Weights of a small transformer language model.
Architecture: RMSNorm before each block, no biases in attention or MLP, untied embeddings.
Training: a variant of SOAP for these matrices, 4868 steps.
Each number is 50 + 10 x the weight over its row's rms, rounded and kept within 0 to 99. Layers, rows and columns count from 0. The size before them is the row's rms in percent of the matrix's.

# layer 6 MLP down (transposed), 704x256, rms 0.19, rows 442-458, columns 0-63
094:73 47 47 52 38 30 48 49 49 32 43 43 38 39 42 44 50 48 68 50 48 48 64 54 50 59 44 70 67 63 47 57 44 62 50 67 42 39 52 64 50 63 30 48 50 50 53 47 43 48 54 40 62 55 56 74 44 51 65 48 47 35 42 64
099:42 56 56 42 60 47 30 54 50 25 50 62 58 50 37 52 47 40 61 44 46 48 60 43 64 52 68 64 42 46 63 43 53 38 62 53 51 43 50 57 72 48 55 58 54 58 47 32 68 56 59 29 33 53 49 48 56 60 66 51 55 47 77 59
097:65 50 45 49 61 36 54 59 39 68 39 45 73 50 63 55 61 57 51 54 45 51 50 66 60 68 49 46 54 55 44 53 48 58 56 42 59 67 40 64 50 27 71 44 64 48 50 48 57 53 30 50 39 47 56 63 45 42 68 43 56 29 50 61
095:61 55 48 53 62 32 45 53 34 66 47 63 35 62 46 50 55 39 61 53 42 50 67 54 44 33 49 38 45 48 38 53 48 55 37 69 50 45 51 42 51 37 32 65 53 36 55 37 50 44 42 56 38 51 37 58 69 45 57 46 36 34 51 47
101:47 53 42 49 56 47 49 61 41 51 52 44 55 34 49 38 55 43 37 52 44 50 38 62 48 59 45 60 61 58 51 45 51 45 60 62 64 60 55 47 35 64 02 31 48 65 45 64 31 56 58 48 56 56 53 71 58 35 54 57 51 48 45 24
094:47 53 44 43 51 59 57 51 44 43 44 52 43 50 47 46 40 58 44 61 41 54 52 42 71 29 55 39 85 54 63 61 35 54 53 75 37 53 63 58 55 37 33 51 50 35 31 39 55 48 42 58 47 50 29 50 50 50 54 39 49 48 41 45
101:61 41 45 39 41 55 58 58 41 52 48 49 32 63 81 53 38 43 42 40 36 53 55 35 55 51 47 81 42 43 52 53 49 61 50 51 50 50 54 17 69 43 44 41 23 34 50 65 58 49 39 56 53 53 46 50 49 35 66 38 41 47 58 54
096:33 61 57 53 49 64 51 59 23 62 52 47 52 38 35 54 56 32 50 61 29 59 45 38 53 44 44 46 42 57 54 52 55 48 43 49 42 44 56 40 34 60 83 51 48 52 43 65 58 56 59 50 38 43 48 49 46 38 48 54 63 50 44 31
101:53 65 61 59 76 42 37 46 44 38 57 52 48 58 42 49 58 43 63 58 71 44 55 55 52 46 58 38 30 57 54 43 54 56 39 59 35 61 67 36 58 36 46 51 72 71 56 61 44 57 43 48 43 51 38 40 71 49 55 52 49 60 60 36
098:56 53 49 54 60 59 53 55 50 27 41 39 39 61 47 52 55 44 56 60 41 40 60 72 71 37 44 50 65 22 37 57 58 28 55 50 32 58 59 26 61 56 47 49 44 61 44 69 53 66 55 54 51 39 60 57 56 54 60 30 49 40 56 55
101:50 49 43 46 55 54 34 45 45 66 62 46 56 53 55 47 30 50 50 46 37 65 67 55 53 69 53 42 55 49 54 51 55 65 62 69 49 39 53 47 40 54 17 46 60 49 29 74 62 46 48 37 53 68 46 41 42 60 57 27 53 48 41 53
095:38 40 47 31 54 53 50 35 38 46 65 56 41 32 65 52 40 63 54 53 40 41 46 33 63 34 44 60 61 49 67 64 49 56 41 45 43 39 50 57 47 39 43 46 41 49 49 40 20 38 38 59 62 45 64 53 54 33 60 46 54 39 56 38
101:50 53 37 57 72 55 46 50 50 60 23 46 58 44 41 40 46 56 39 48 31 39 62 58 71 56 51 67 55 40 58 67 54 48 58 51 44 50 49 47 60 47 46 31 42 47 45 43 55 49 53 40 58 43 42 45 47 50 63 30 40 62 38 40
094:54 39 50 51 43 46 39 55 48 44 56 45 53 45 58 61 50 54 37 54 40 63 53 56 48 49 53 65 54 43 39 42 48 62 34 39 46 70 38 53 40 47 63 57 76 37 68 53 44 38 73 72 48 54 52 57 58 59 67 37 44 45 72 58
098:50 46 36 49 46 34 57 40 59 44 45 41 48 45 69 62 60 50 41 53 41 49 58 47 50 50 51 59 60 64 43 44 56 39 38 46 42 64 61 68 39 34 48 66 63 40 44 59 36 30 41 48 54 44 73 45 49 62 57 58 47 55 56 38
104:56 55 61 55 55 41 72 67 33 52 63 51 65 51 62 60 48 26 44 47 58 58 49 34 41 58 57 56 48 48 64 48 54 46 38 47 43 58 47 39 49 52 52 64 43 52 56 52 41 44 52 79 56 43 43 53 50 27 54 75 65 39 53 67
118:45 34 51 47 57 49 47 53 53 39 60 43 43 28 50 51 52 58 58 38 55 59 49 64 46 56 50 49 23 39 42 67 56 39 68 62 60 45 62 73 44 47 49 56 62 60 33 59 59 33 52 43 55 46 62 53 51 55 56 72 60 44 60 50
# layer 6 MLP gate, 704x256, rms 0.192, rows 443-459, columns 0-63
106:61 43 55 40 56 64 61 41 53 54 57 47 55 42 52 45 33 61 30 46 39 48 60 33 49 54 41 32 45 55 56 58 57 41 62 74 56 56 43 64 47 56 49 44 30 44 47 46 47 48 58 37 52 39 38 63 57 49 56 59 53 54 46 33
102:78 57 49 50 36 50 53 62 58 59 55 50 64 61 75 49 68 67 42 51 42 47 58 58 53 46 29 52 37 62 62 42 52 77 45 47 62 46 35 39 46 30 53 47 66 56 50 36 55 64 61 46 49 37 64 59 46 45 61 52 40 38 57 53
097:52 47 60 65 54 49 50 66 51 38 43 47 49 35 44 61 47 60 62 44 74 42 64 29 57 59 52 46 64 55 52 44 52 32 25 59 46 54 42 56 35 58 22 50 34 41 57 62 61 57 48 41 31 59 57 72 33 46 59 47 50 57 68 57
098:60 36 43 45 50 63 58 52 65 50 47 48 28 41 61 41 26 51 38 46 48 49 73 57 59 53 47 52 50 65 44 65 54 37 55 51 43 42 45 58 64 51 60 30 48 49 38 54 61 48 55 63 35 55 73 37 56 68 69 55 52 38 63 39
100:51 55 31 56 36 53 42 49 47 60 56 61 72 73 57 69 48 56 47 56 52 44 41 51 64 38 53 51 56 39 52 48 50 62 61 61 46 55 55 54 45 49 49 39 52 40 47 47 64 46 50 46 54 25 68 44 51 51 56 54 46 37 58 56
094:36 56 41 63 40 39 58 48 61 53 47 39 43 41 59 38 59 42 53 49 46 60 40 46 44 49 48 37 65 43 44 54 39 43 39 56 51 53 38 61 54 41 55 57 41 43 49 46 40 28 75 31 51 55 53 42 39 55 62 46 74 63 38 51
101:50 58 58 57 43 50 54 22 42 69 55 42 58 51 39 63 64 35 25 60 30 51 58 39 56 62 59 55 51 64 54 50 58 42 50 59 30 41 51 70 63 64 57 55 60 52 30 48 52 55 58 52 47 62 40 46 51 51 50 59 56 51 46 65
099:43 42 53 62 44 44 47 51 51 54 44 42 44 51 49 59 42 32 45 65 59 36 41 56 49 43 50 47 46 53 53 48 50 51 43 46 45 45 52 54 73 56 55 56 45 48 47 30 54 58 34 56 41 65 70 71 40 57 58 50 31 47 50 49
097:57 50 62 42 30 56 56 44 51 30 57 53 43 58 45 48 60 62 36 47 42 45 42 40 34 52 55 32 40 37 55 56 61 34 39 53 44 55 57 48 39 39 64 54 57 45 65 46 59 48 49 49 35 61 50 39 72 49 65 47 65 44 48 40
104:50 46 64 64 41 38 68 40 43 50 57 39 65 50 68 56 46 44 50 47 44 54 57 43 57 60 58 54 43 51 60 54 46 34 33 54 35 41 64 20 30 37 52 48 53 38 56 60 64 28 35 54 61 55 58 57 37 57 46 64 45 53 51 60
092:60 66 61 44 69 56 30 42 47 64 66 59 56 50 42 14 51 46 33 59 45 54 49 49 46 56 38 29 43 43 61 50 64 60 53 47 36 57 38 53 51 67 52 56 54 49 48 55 52 68 57 51 52 31 50 48 43 43 64 53 52 48 41 48
102:50 60 37 35 56 58 46 61 50 44 50 45 26 61 42 34 56 60 29 40 52 34 43 65 60 45 42 69 48 33 56 58 77 71 44 49 41 28 51 55 48 52 55 41 49 34 50 51 34 54 54 49 55 52 33 68 48 63 51 42 47 45 34 68
099:53 51 40 51 56 56 55 37 46 51 51 47 48 41 73 58 64 43 36 28 74 62 41 58 55 37 68 31 76 37 52 43 52 39 48 49 45 61 57 55 46 60 44 35 57 50 60 52 46 44 49 56 55 44 39 46 66 51 65 54 56 45 57 53
096:42 42 59 61 56 45 42 66 47 52 61 63 50 58 64 61 34 47 58 60 52 56 41 42 51 37 48 41 26 45 73 52 51 57 44 50 46 44 49 31 30 45 39 50 36 46 45 57 28 51 50 33 46 58 43 45 72 38 61 51 60 48 48 48
103:57 59 43 48 56 36 63 58 27 27 22 59 54 45 65 58 38 40 75 45 44 51 67 47 47 43 51 47 45 42 45 51 29 48 51 58 53 37 40 76 55 57 55 66 55 51 61 65 42 53 48 55 55 49 47 55 58 36 30 81 55 49 49 59
113:56 48 59 54 74 58 64 48 46 49 52 62 62 51 40 36 63 48 57 59 52 54 36 60 40 54 55 38 52 55 54 32 52 43 51 49 61 31 52 57 27 63 50 43 31 71 39 45 50 49 46 54 30 75 57 59 68 46 51 40 38 55 46 48
094:42 45 56 28 47 58 48 37 48 44 28 66 57 40 57 36 31 39 46 41 69 43 63 48 58 49 36 55 31 63 57 58 67 49 57 51 47 61 37 45 26 59 61 47 49 62 35 47 51 59 54 43 44 50 48 40 51 49 38 46 59 35 51 48
# layer 6 MLP up, 704x256, rms 0.203, rows 443-459, columns 0-63
099:60 45 58 45 55 52 69 34 61 50 72 58 50 44 40 46 53 53 44 73 38 36 58 30 35 46 39 43 45 50 70 41 59 53 55 40 60 41 51 57 49 41 54 57 56 49 46 58 51 44 57 33 66 48 69 42 73 76 47 48 46 60 56 74
095:45 59 42 45 46 39 37 50 52 53 41 41 42 39 65 55 41 44 61 35 56 54 42 61 59 38 64 41 49 49 43 44 40 28 66 56 58 55 64 34 53 57 36 31 38 45 53 68 60 45 44 40 43 56 53 47 64 62 71 37 60 52 53 44
091:47 43 52 36 53 51 52 41 50 48 33 46 60 30 57 54 65 63 44 48 50 69 57 48 65 46 60 52 65 53 49 60 39 48 55 66 60 54 51 57 55 70 34 56 55 41 53 48 56 41 50 50 49 75 51 47 43 45 40 44 41 54 61 38
095:50 53 56 59 32 48 40 63 46 49 51 45 43 44 43 54 54 46 33 51 36 39 57 42 64 60 44 38 61 35 44 34 59 47 50 59 40 61 37 74 57 50 67 50 48 44 38 24 53 36 34 55 48 56 53 54 37 56 57 48 51 53 41 52
095:33 29 49 42 45 46 37 54 30 53 44 59 51 36 49 53 54 52 51 61 55 41 50 42 59 53 42 69 54 34 39 42 43 67 67 58 45 56 54 49 37 51 45 47 53 35 42 41 45 44 56 47 44 50 54 43 54 39 44 51 66 43 33 51
102:50 55 48 53 52 54 44 67 36 65 60 50 55 51 42 36 46 51 63 37 52 51 43 32 57 53 57 54 58 40 53 54 60 41 44 27 43 54 52 36 39 58 37 35 57 36 48 51 48 45 66 50 46 50 51 35 45 32 38 50 61 36 53 54
095:58 52 43 36 72 42 55 49 72 30 63 71 65 51 48 58 59 56 61 46 49 21 52 53 64 54 47 61 56 57 53 55 38 57 36 49 39 52 35 60 75 46 56 51 48 59 56 54 48 60 50 54 49 51 47 68 38 51 41 40 53 40 51 55
098:47 24 60 51 59 42 47 39 55 46 39 50 54 46 49 55 35 29 60 39 45 54 50 45 56 50 45 41 50 52 41 73 47 39 38 44 54 47 51 43 37 43 59 57 33 43 65 64 57 49 38 45 58 54 49 37 42 57 50 44 60 42 44 49
099:52 55 70 47 62 55 42 42 46 48 39 38 62 70 48 56 42 39 50 63 26 40 40 47 44 41 39 52 34 50 49 43 54 58 41 38 55 64 40 56 84 48 64 36 69 50 45 39 42 66 38 49 50 40 42 59 47 56 52 41 57 52 42 54
102:43 65 43 36 38 73 48 56 54 51 58 47 44 41 55 57 53 67 53 46 45 44 51 52 44 61 69 48 25 36 48 47 50 34 53 32 63 49 64 64 49 55 40 39 54 26 53 56 68 49 48 35 59 55 44 30 31 54 47 37 47 58 49 52
093:47 63 51 62 58 51 53 61 56 55 32 45 63 57 36 63 57 56 56 49 57 56 50 49 29 47 58 57 50 55 45 43 57 66 48 45 44 45 39 49 48 48 55 50 26 50 53 63 52 39 54 47 72 51 55 39 66 39 44 57 53 60 38 51
097:49 55 61 34 48 56 57 41 64 53 29 46 41 56 45 64 33 48 45 50 58 60 55 51 41 59 55 31 51 51 36 61 49 64 56 40 45 60 69 53 69 53 74 50 51 59 46 36 57 41 27 61 33 49 53 54 53 50 28 50 44 48 48 34
091:45 49 45 51 52 49 50 58 39 53 61 55 63 69 46 59 52 49 42 42 51 58 43 49 38 45 56 49 41 48 47 44 41 50 55 44 48 55 70 40 49 50 53 67 40 48 60 44 40 32 63 56 38 46 52 62 46 61 42 62 52 44 65 48
100:25 54 62 44 57 68 48 44 51 61 75 58 55 60 75 52 50 36 59 59 40 54 50 54 50 52 75 52 43 47 68 42 50 56 42 51 36 45 65 45 42 51 43 50 53 47 59 53 27 55 46 52 38 50 44 56 55 42 57 40 52 55 57 49
105:51 73 58 46 48 55 47 57 69 42 38 50 53 46 53 49 49 52 41 68 21 66 33 39 37 39 53 54 57 50 49 56 35 45 56 54 73 75 51 41 46 49 48 47 31 34 51 37 59 42 50 41 53 63 61 56 49 34 52 48 62 44 61 37
121:50 51 47 41 52 49 39 62 51 57 56 49 57 37 38 43 74 59 53 45 44 61 53 56 57 62 60 55 59 35 36 52 44 46 78 51 55 45 47 65 49 55 63 45 42 68 28 51 62 45 41 57 37 69 49 57 51 40 47 59 55 36 51 58
095:44 49 49 40 54 52 49 43 60 27 67 53 55 42 54 45 47 49 67 49 35 37 53 49 43 40 32 46 34 46 59 59 46 46 49 34 47 50 37 41 48 55 64 49 48 43 24 39 42 54 40 36 42 44 36 44 49 42 62 43 43 54 59 51